{
  "n_layer": 12,
  "d_model": 128,
  "n_head": 2,
  "n_kv_head": 1,
  "head_dim": 64,
  "d_mlp": 512,
  "vocab_size": 8192,
  "activation": "squared_relu",
  "norm": "layernorm",
  "norm_place": "pre",
  "norm_eps": 1e-05,
  "positions": "rope",
  "rope_base": 10000.0,
  "rope_fraction": 0.5,
  "qk_norm": false,
  "attn_scale": 0.125,
  "bias": "all",
  "tie_embeddings": false,
  "parallel_block": false,
  "init": "uniform",
  "init_std_qkv": 0.067,
  "init_std_o": 0.0,
  "init_std_up": 0.067,
  "init_std_down": 0.0,
  "optimizer": "cautious_adamw",
  "lr": 0.00171,
  "lr_mult_o": 1.42,
  "beta1": 0.95,
  "beta2": 0.98,
  "lr_head": 0.00551,
  "grad_clip": 2.0,
  "warmup_steps": 314,
  "schedule": "cos",
  "final_lr_fraction": 0.0,
  "batch_tokens": [8192, 16384, 32768],
  "seq_len": 512,
  "doc_mask": false,
  "train_tokens": 206100000,
  "steps": 12951,
  "dataset": "wikipedia_en"
}
Each number is 128 + 32 x the weight over its row's rms, rounded and kept within 0 to 255. Layers, rows and columns count from 0. Numbers have three digits each. The size before them is the row's rms in percent of the matrix's.

# layer 9 MLP up, 512x128, rms 0.144, rows 428-511, columns 0-63
106:108155142131178107081191108179163141143113126125178080134144121109146120154078149133151160163115077110140095176161114128111108100166158067111125124103120131174160150110146119079109094106149083
113:185151137094155177163115103137125100142079147121171115131128147065174091103153166105080200090118095140127116131153104120192155131091114130154107156059150140140089103125109127095142123139114153
100:164099090164091123114142111199117159152163131152122113059097164090133130142104160069131116165114161153114073121126161075141109118142157090079136124127110196103155132085064161091150118120116096
103:134093120172164138129143099139126054118149141149100115136123201150056161156101145121135172155088134141064082097154079112143149111167130120112176165173218190132157092136110150108109137134128137
112:095063080122190077123138065079102073117065122173142099106167132112162119124168105188155146195144149118166101135162110126122107058164145128094162153081139150090148115135145089103210131107067157
094:113104113099142113108134107119203113131093123141154073155136121106117130187091145113135069155160142119102106142186117101107129155171104066086148137157142155109150149132126102126089091077203170
110:129161111133107096132176130138117148161130189046095090101126151184164104135176090115139114185124192132084108120110115114124133078156062096094158156152119148093151121180135143116136138095132069
098:136074143144119151121144152119157090160082150198105154141146115128092152125146150123144190090171175162076139179131120116127204091104125143109109133115178152126133138151125098103073153098144152
099:107162044153115147162168086149119142140091157112094087081179130096134199126054139117148100069152073116152148147092129141170141117114144124128094104148131148136118159134078125130183138074143127
084:123157137123117128111184135124131138189116147138092137104095114072100118086156087177137120108181114181114147164115113165100142163175139174104089117122109078160175136079152126108170104094155142
109:163134127090122117111116131124127186176158144131134145099122115122145071184149119105132107120080176152102117152211113068107185139150114110167133137057131113123151167139168144039106084081167134
095:149080122118155103118083173150098105133065131114189130103125135115098073097128134182128150174115136142131062123143087113085105152093156155104099150111145161137140169142131153132093077159155108
080:123069070186135152130117119142137098120066134105104138105129125097108166088136100112194142092092116141107131151138127157095211143118143141059137117156172149177130129162125128102116141109178141
090:103129144151102139134109120115114068187122206233172165122143135085150119049084104078149179132125187106159121149097151141168138173163069113119110150096117078170114137144188143137084100138116115
105:131060114138139155112141168211109120123113115101093157110172129104120088171140166171135158101121092133134111103143116148164140136198172111082099230136171094153194175083094182104082162161105128
105:139122116154165063095130122082130119139125221144093080105104165152152073184178124081136115121155163114112129173147122135105185058112111050139149132132133107129191076131096142100158106146157133
092:145121079138132095108155117151127075122067141184179140117221112102085148155091165182162103200169124161142078121103114160171071148147124071178114137135105120150146089122071126137147110108115153
104:195142114114173116132107127142123095174116139188103138127118112141129112176104118156140168132117140173167102157145139110108169074147163112106131108146164207150155150150103125128190114116168054
098:197169078102146156065193052125120140153143171108138186096122129123181125096143118115136089096128118136084128089088131129116154099111151078113167132086116138145138143086137107104117091115164138
103:151130079146189072142116112098125110128118144079111076094122148088211159153138131093140091117116154097132106150104108097146104097144121113099194089052145109204110126133139138121155108132147168
114:116152128124183167111063120094166083167150142109114077095157124136123134130102101099125124125121155111123148103129140068153132107135085128154116132100212199096185078164093095121105131074157142
087:177121086111111050129094075144093134132145095084179174073121074079108156129155209127112132124080147137155153144151146138121153090131131121097133110164167104149115065138112130103134174102172093
088:212146119125124207141081105166131159197096103112114153142086101124153118115167088117138101144110153122156126113132156134131201114121141149140124107130101135104205135169147133047149134098111107
109:117094098113159122102138153114135113115057163134109153083086210108124171177090139082160152169124089120107124201183123119117119066178161146142122126133123096100098109074116153058160147143107116
106:137102088103117109152180110131127064177104168155161096075140161141140117092087166110168087158138123131089142161168102133124112104080092135093152130076119150174147147158078170112132085140095128
096:112112146151149112114106121146151154145108134098136069099160186121117130120135149087111166100165117129146117082119085085190111114177087094120148154191197159184164115140156137123137134154146118
091:167125101160066108061151084120190113162123138145134127105162097083195158088042161133124107151119168090124140143121105152116115142157117092132109155062123115111137133148143109103119125108139129
090:124101159132108130110149076186156095124137055151162153115140154173162160134025156131111073164160135182088154135112098120183133120136104115059131144114126111143104171185110113117146140135066092
103:196136118110098083104112070116109135161121117095170105111169164163129176161124088115161129095075118184111108117169141022110147090132165159106168191108129148132172169119152102087163119104141087
085:096082091113114135128081059132140141136095093152099108150130118163129140108109171133119156133154101119016132123179081137165131140110136133164098160158202206085114116168104128113108183121077154
102:132050132137119107097148124162180159133162175087109105089130159126110160143095112082147176139096187123115089088149162094168106160153137080104165127113124193111167148103159099148141105091117098
114:159151090152167099163187076126129071110096163177169131165134152128182141185161116143142169160133130090128184087114121101131120097080090161120143165095100109111103104126129065098164141161111123
103:115133153108140161141078102115091157119087167170160159128148099123122109098053107158121171108089111150106149046134103161156170111126090162170135141091161201086089125094166177112131041118132139
103:124120050138111157144156040152163121121076163115103066097118157154132111132139096125113110128097117134145159139131103107135096035179130136087157174121126177204169135093107169105164143155143147
102:142116145131107145107082079211171145152150101179122184146104227085124093145125093168136094154140089167109111130135134037170173166181111107101177146099117146140120148141183119122120131082142130
101:117095155157090133091186077166116147129106128145172114112168207141109155066054159158174150126117179107144162125147131159107115130090135133138127144141180149129181062146158132097215096133117069
109:189104115166143125113079144148097121182132106136156073139093130134138101156131126175173173101199088143095123132173115114145124150130104209078154161141118097125115079105087070100078149082134121
098:127116120065140124069195122160086189127076119078158164068130122094132147148137165159123156144155112077123074098104109108149167141167191139097119130102177064089115092108157150129166125158182045
099:096161092141146124201056123136088142125137174151160132044183184125147131156159192152092115161117096123114110098126082075127109147152099167137129167144119132140096147156097122131158122118149082
101:178141105096171105117114140199154154147122185081153113172151141145115098135060131169176159122096186157066099103165056118146144117164160163125102092091120127112122190157106148110116131133120109
094:114151162092196068199145118094115107108081106126180085116121145049128152161123129103129130081141106102164145089159152097107119118096078122160115155111158117107159186133205146083151148081186116
105:162077172122140153153105117172125095222138139175162101100159113110111142183114121112124123088153163123128108190185109137141111137170104075078108200149132187167137189133120131128180124161169134
099:175103146091098129111156142166154125158155120110134139035204078170132106122101141107143159165175145115123104112121186143175148100149080115149147080083099235080125163157098139120162077139137137
100:134118148115090144125093165170108148168140083177194163089131129118103161159173102101138099168148111106072163167125082146138106116176119050115140128114170195175171122079156128115148093124113155
104:122161109141177156111104119179146139139103132099120175117152066146121154187103172141163140148112138144121039107141104110132123082084104137155193165085175156129122103126082152091137089183115126
110:094170141049127125090143118134160134145120096138085140119098211144133164116163161131178175116136137162147170098096072091125106125085115141107129118102115119120143135151148169118099153100151107
093:131098168124177163122133106131082052176086163118105117150171126108149146157148114093175165090130089122120077117168120112140119132091140131122096158175172142158122111106148129105162122105103135
121:163108124043123132130193131074166139153132143119091139149129148100167132142092143112121109153169137113050105187150099117117119109104112087080149169155138117132171132098173144100168115095109128
106:149051159162142098069122093168143133141153120136073173074091170161120141134152158171140113093092105141082113129193113124216124090161131152089162108068156175163125124131184108119137148120132118
109:091064070138102141157119122146115161160097168203148114148145178161171090113067117156196119141150133183119097091108074121102189122112126114142176201102138159130125081122112106089153140126130130
087:201066075135143149073114117175086098139124131132142124110127118146096175149138096121139146117113107137105167158095115103147166155177110118138154153068095104142106144145158152146083134176196100
101:128171083102125070104092105156094151133118110176096096086127131179126090106098067121149117113187144165082089094142116128114162070149165144042101094122132135103186156154150167096200180111128146
102:122150094149105181216175102052079117132120116087166084133100156133122115139159152084173119157121127127119104101135065116099112144148080121171137165095124117178127143122173164125110099144144076
103:165057172082100131134152087128117100112155078197107165089121154076110166170152083124168107156106125133104116109131114108160150155098098183168135150101151149122116135137129152135172081151129140
111:166135163149145155134103135180103121154112158140099127101161154176083110107119100129172134086094066114104112137137081080126105118123157051154144129072156144159159127147102142126153130112148125
092:111169102120149132128084121124117124098080111155155099164084145071101149131129163149128107155091158160085123130145079123150134127121125109134092147133111155142120108091051206127184140106120100
089:189111121093123100095202106188147181104107138156116139162170117126143141129097132142143086158096192104129106209108107120137128119082061105163170205095104108149182110186153144141184121111125173
097:120082119121046109111192129180151175115142169127173160075188094119097126121073159102170153129121149102132124161132151216145132173159097123119112154160126118168131119115085151145124135090110109
097:101173098066178179095103146111133122095116176122179115155146162124125090086148215183185148123126117116150095070133104121128112031129150075093192157148164143092113073193112112108092156149124083
096:148127135133186139172093164110137097138142174105171046083176148080109131109107102159160166124102108104128070123184120069128180099060117154123097106112145174109155175128097160099136150086170107
098:129085108132176129124118173176120166144142125168104130161165167053135144119134137143173126190168075082102144164184121127136105145195095129113183104141193168130158127159162165109105082108156116
104:162168105170163130190118109130109098143085106117141085137128166100162154152128104050155107117115131128127118093119115143159081130073087108171133190159166131159135089142067145092085133142144108
089:161117126094089056123149164102125179123139115165182158102148137112126103153132122117162085100149103140124075147129113167100134067097129108051135113150111161139109132146135137146186099146101168
092:145136093122200099149093122143080140185147121149100077159192118057163201149085171168169108161159180114162134174118086102127120098169118122141080135101159178162120177125111158090146140119126135
088:106162108074200121063125131129110129105076193114180116157165107080133148118126175144146140111127130148127068172145117124149145115171122096113161185123129126169077098040078157125115131126125097
094:129099126118100114084115143153126122118066133135110142208123140153150126152157144127101085144120161097082102120154097108170070141073036103199101117137121116117169129161109114068129150081076146
103:139097138109157134115056066128116144172096142149148093162153187118155135134145165159111160167133148154093122103112109073150113098125158120138117170084123090187133152187094143096183111123136106
101:101088118145160102115110081160139095117161113126112088131075142134103192161144129147146227104184132115093134106113121115165133121181093127128146169069126172143147163151143142104092115129170088
091:148144153145069110127085098137152142110130161144121057124117100101131108145108119133121138139185204143094125198189108137130194115131129118083076129064106132130156173073123114117173155067112154
100:121088134178124124162128105140127098157099132158166136157130167190188116139113176103116085155090133090148162098110000100154089154099111143162141165130127189110129170143071072107140115142105114
100:124096132021120158147145126113093155149073147112145145085132179141187129107147187179096123194171095209114101141107104102185116126107159074083123194152094141138177083151099096096118085118118162
110:153092126105170099134104053086186107162153191158107176046120142091115133159080117153149166166095143098113112170190096148184173101158125120133147119070138186139155146116098102119136136097167129
103:175104038100112103162194128159102129155077157171144078100117146111150105150141129093122175181131175140111140172181146081091127080153130135164099102117144115144205122120110095086084116109174124
091:132088161133180089119115142112079138166152174104136105101106155108194189144140132072184096120151177146062125135161164116146180098099143119113160122065091151107116147125126090129135111083181076
102:101111108108191118142160132187080147125085135114127098104170147130175121150092162125140147135184128117127114138139092125098125120160101119153137141138115108110106084070059145121158124149194109
103:097142138134129121102183127159162155088146166176131113160093205150135112144138116108097081105134070143080128154125089111178137096130117187105225142110134081099095099151044108109144133117163108
101:164138167047123126117130130128157137146127157067144137085192153093113201136125150145159171099116182102181122153150137143113131093161082100077156121095109104175119157152113169147141144066200168
108:199133169168153140135139056158089179135099078104203082090142163111158098140082178110101122094126137115110107076110076142105132082129081091105113135155142117150184115104165105101134120170111112
106:190062135146145130129082081104120113143138109182150149086152158119169107152084121193164074096143121108089086121105071044142196134144135142092147136068128162163118145170160154141112167165106124
104:139115121084186135090089129119147174070134131128078093114150153129143173189132134119160116137106142165119079138168141094126131107082123167188124197075165128101110113122139158111094177142087080
109:159115151090150145154143092135080172126065169151152119116120177114177115126140172119193123145101127135166131174129129100158142132075159118114160119091132117133186080101077092019109129142132150
089:081116110171200078116088106094156129186162117117126122072080160153138147136138087120141171088139088106103154149110153150149120095146148049088100132131172099180130101120095164123142161113230117
103:117126088075146133170119106146106104137115091149172189121147148117203179120151129150205110165161103128066081057076123095090167110064146136151131157118157160156084107158158106110072118132165119
113:107128127088134104113156117112107147182107104133114137081164182127104101132115140139133134079076182129152120140112098126186135146096153119157179125086131115079099108187046109118160112111154088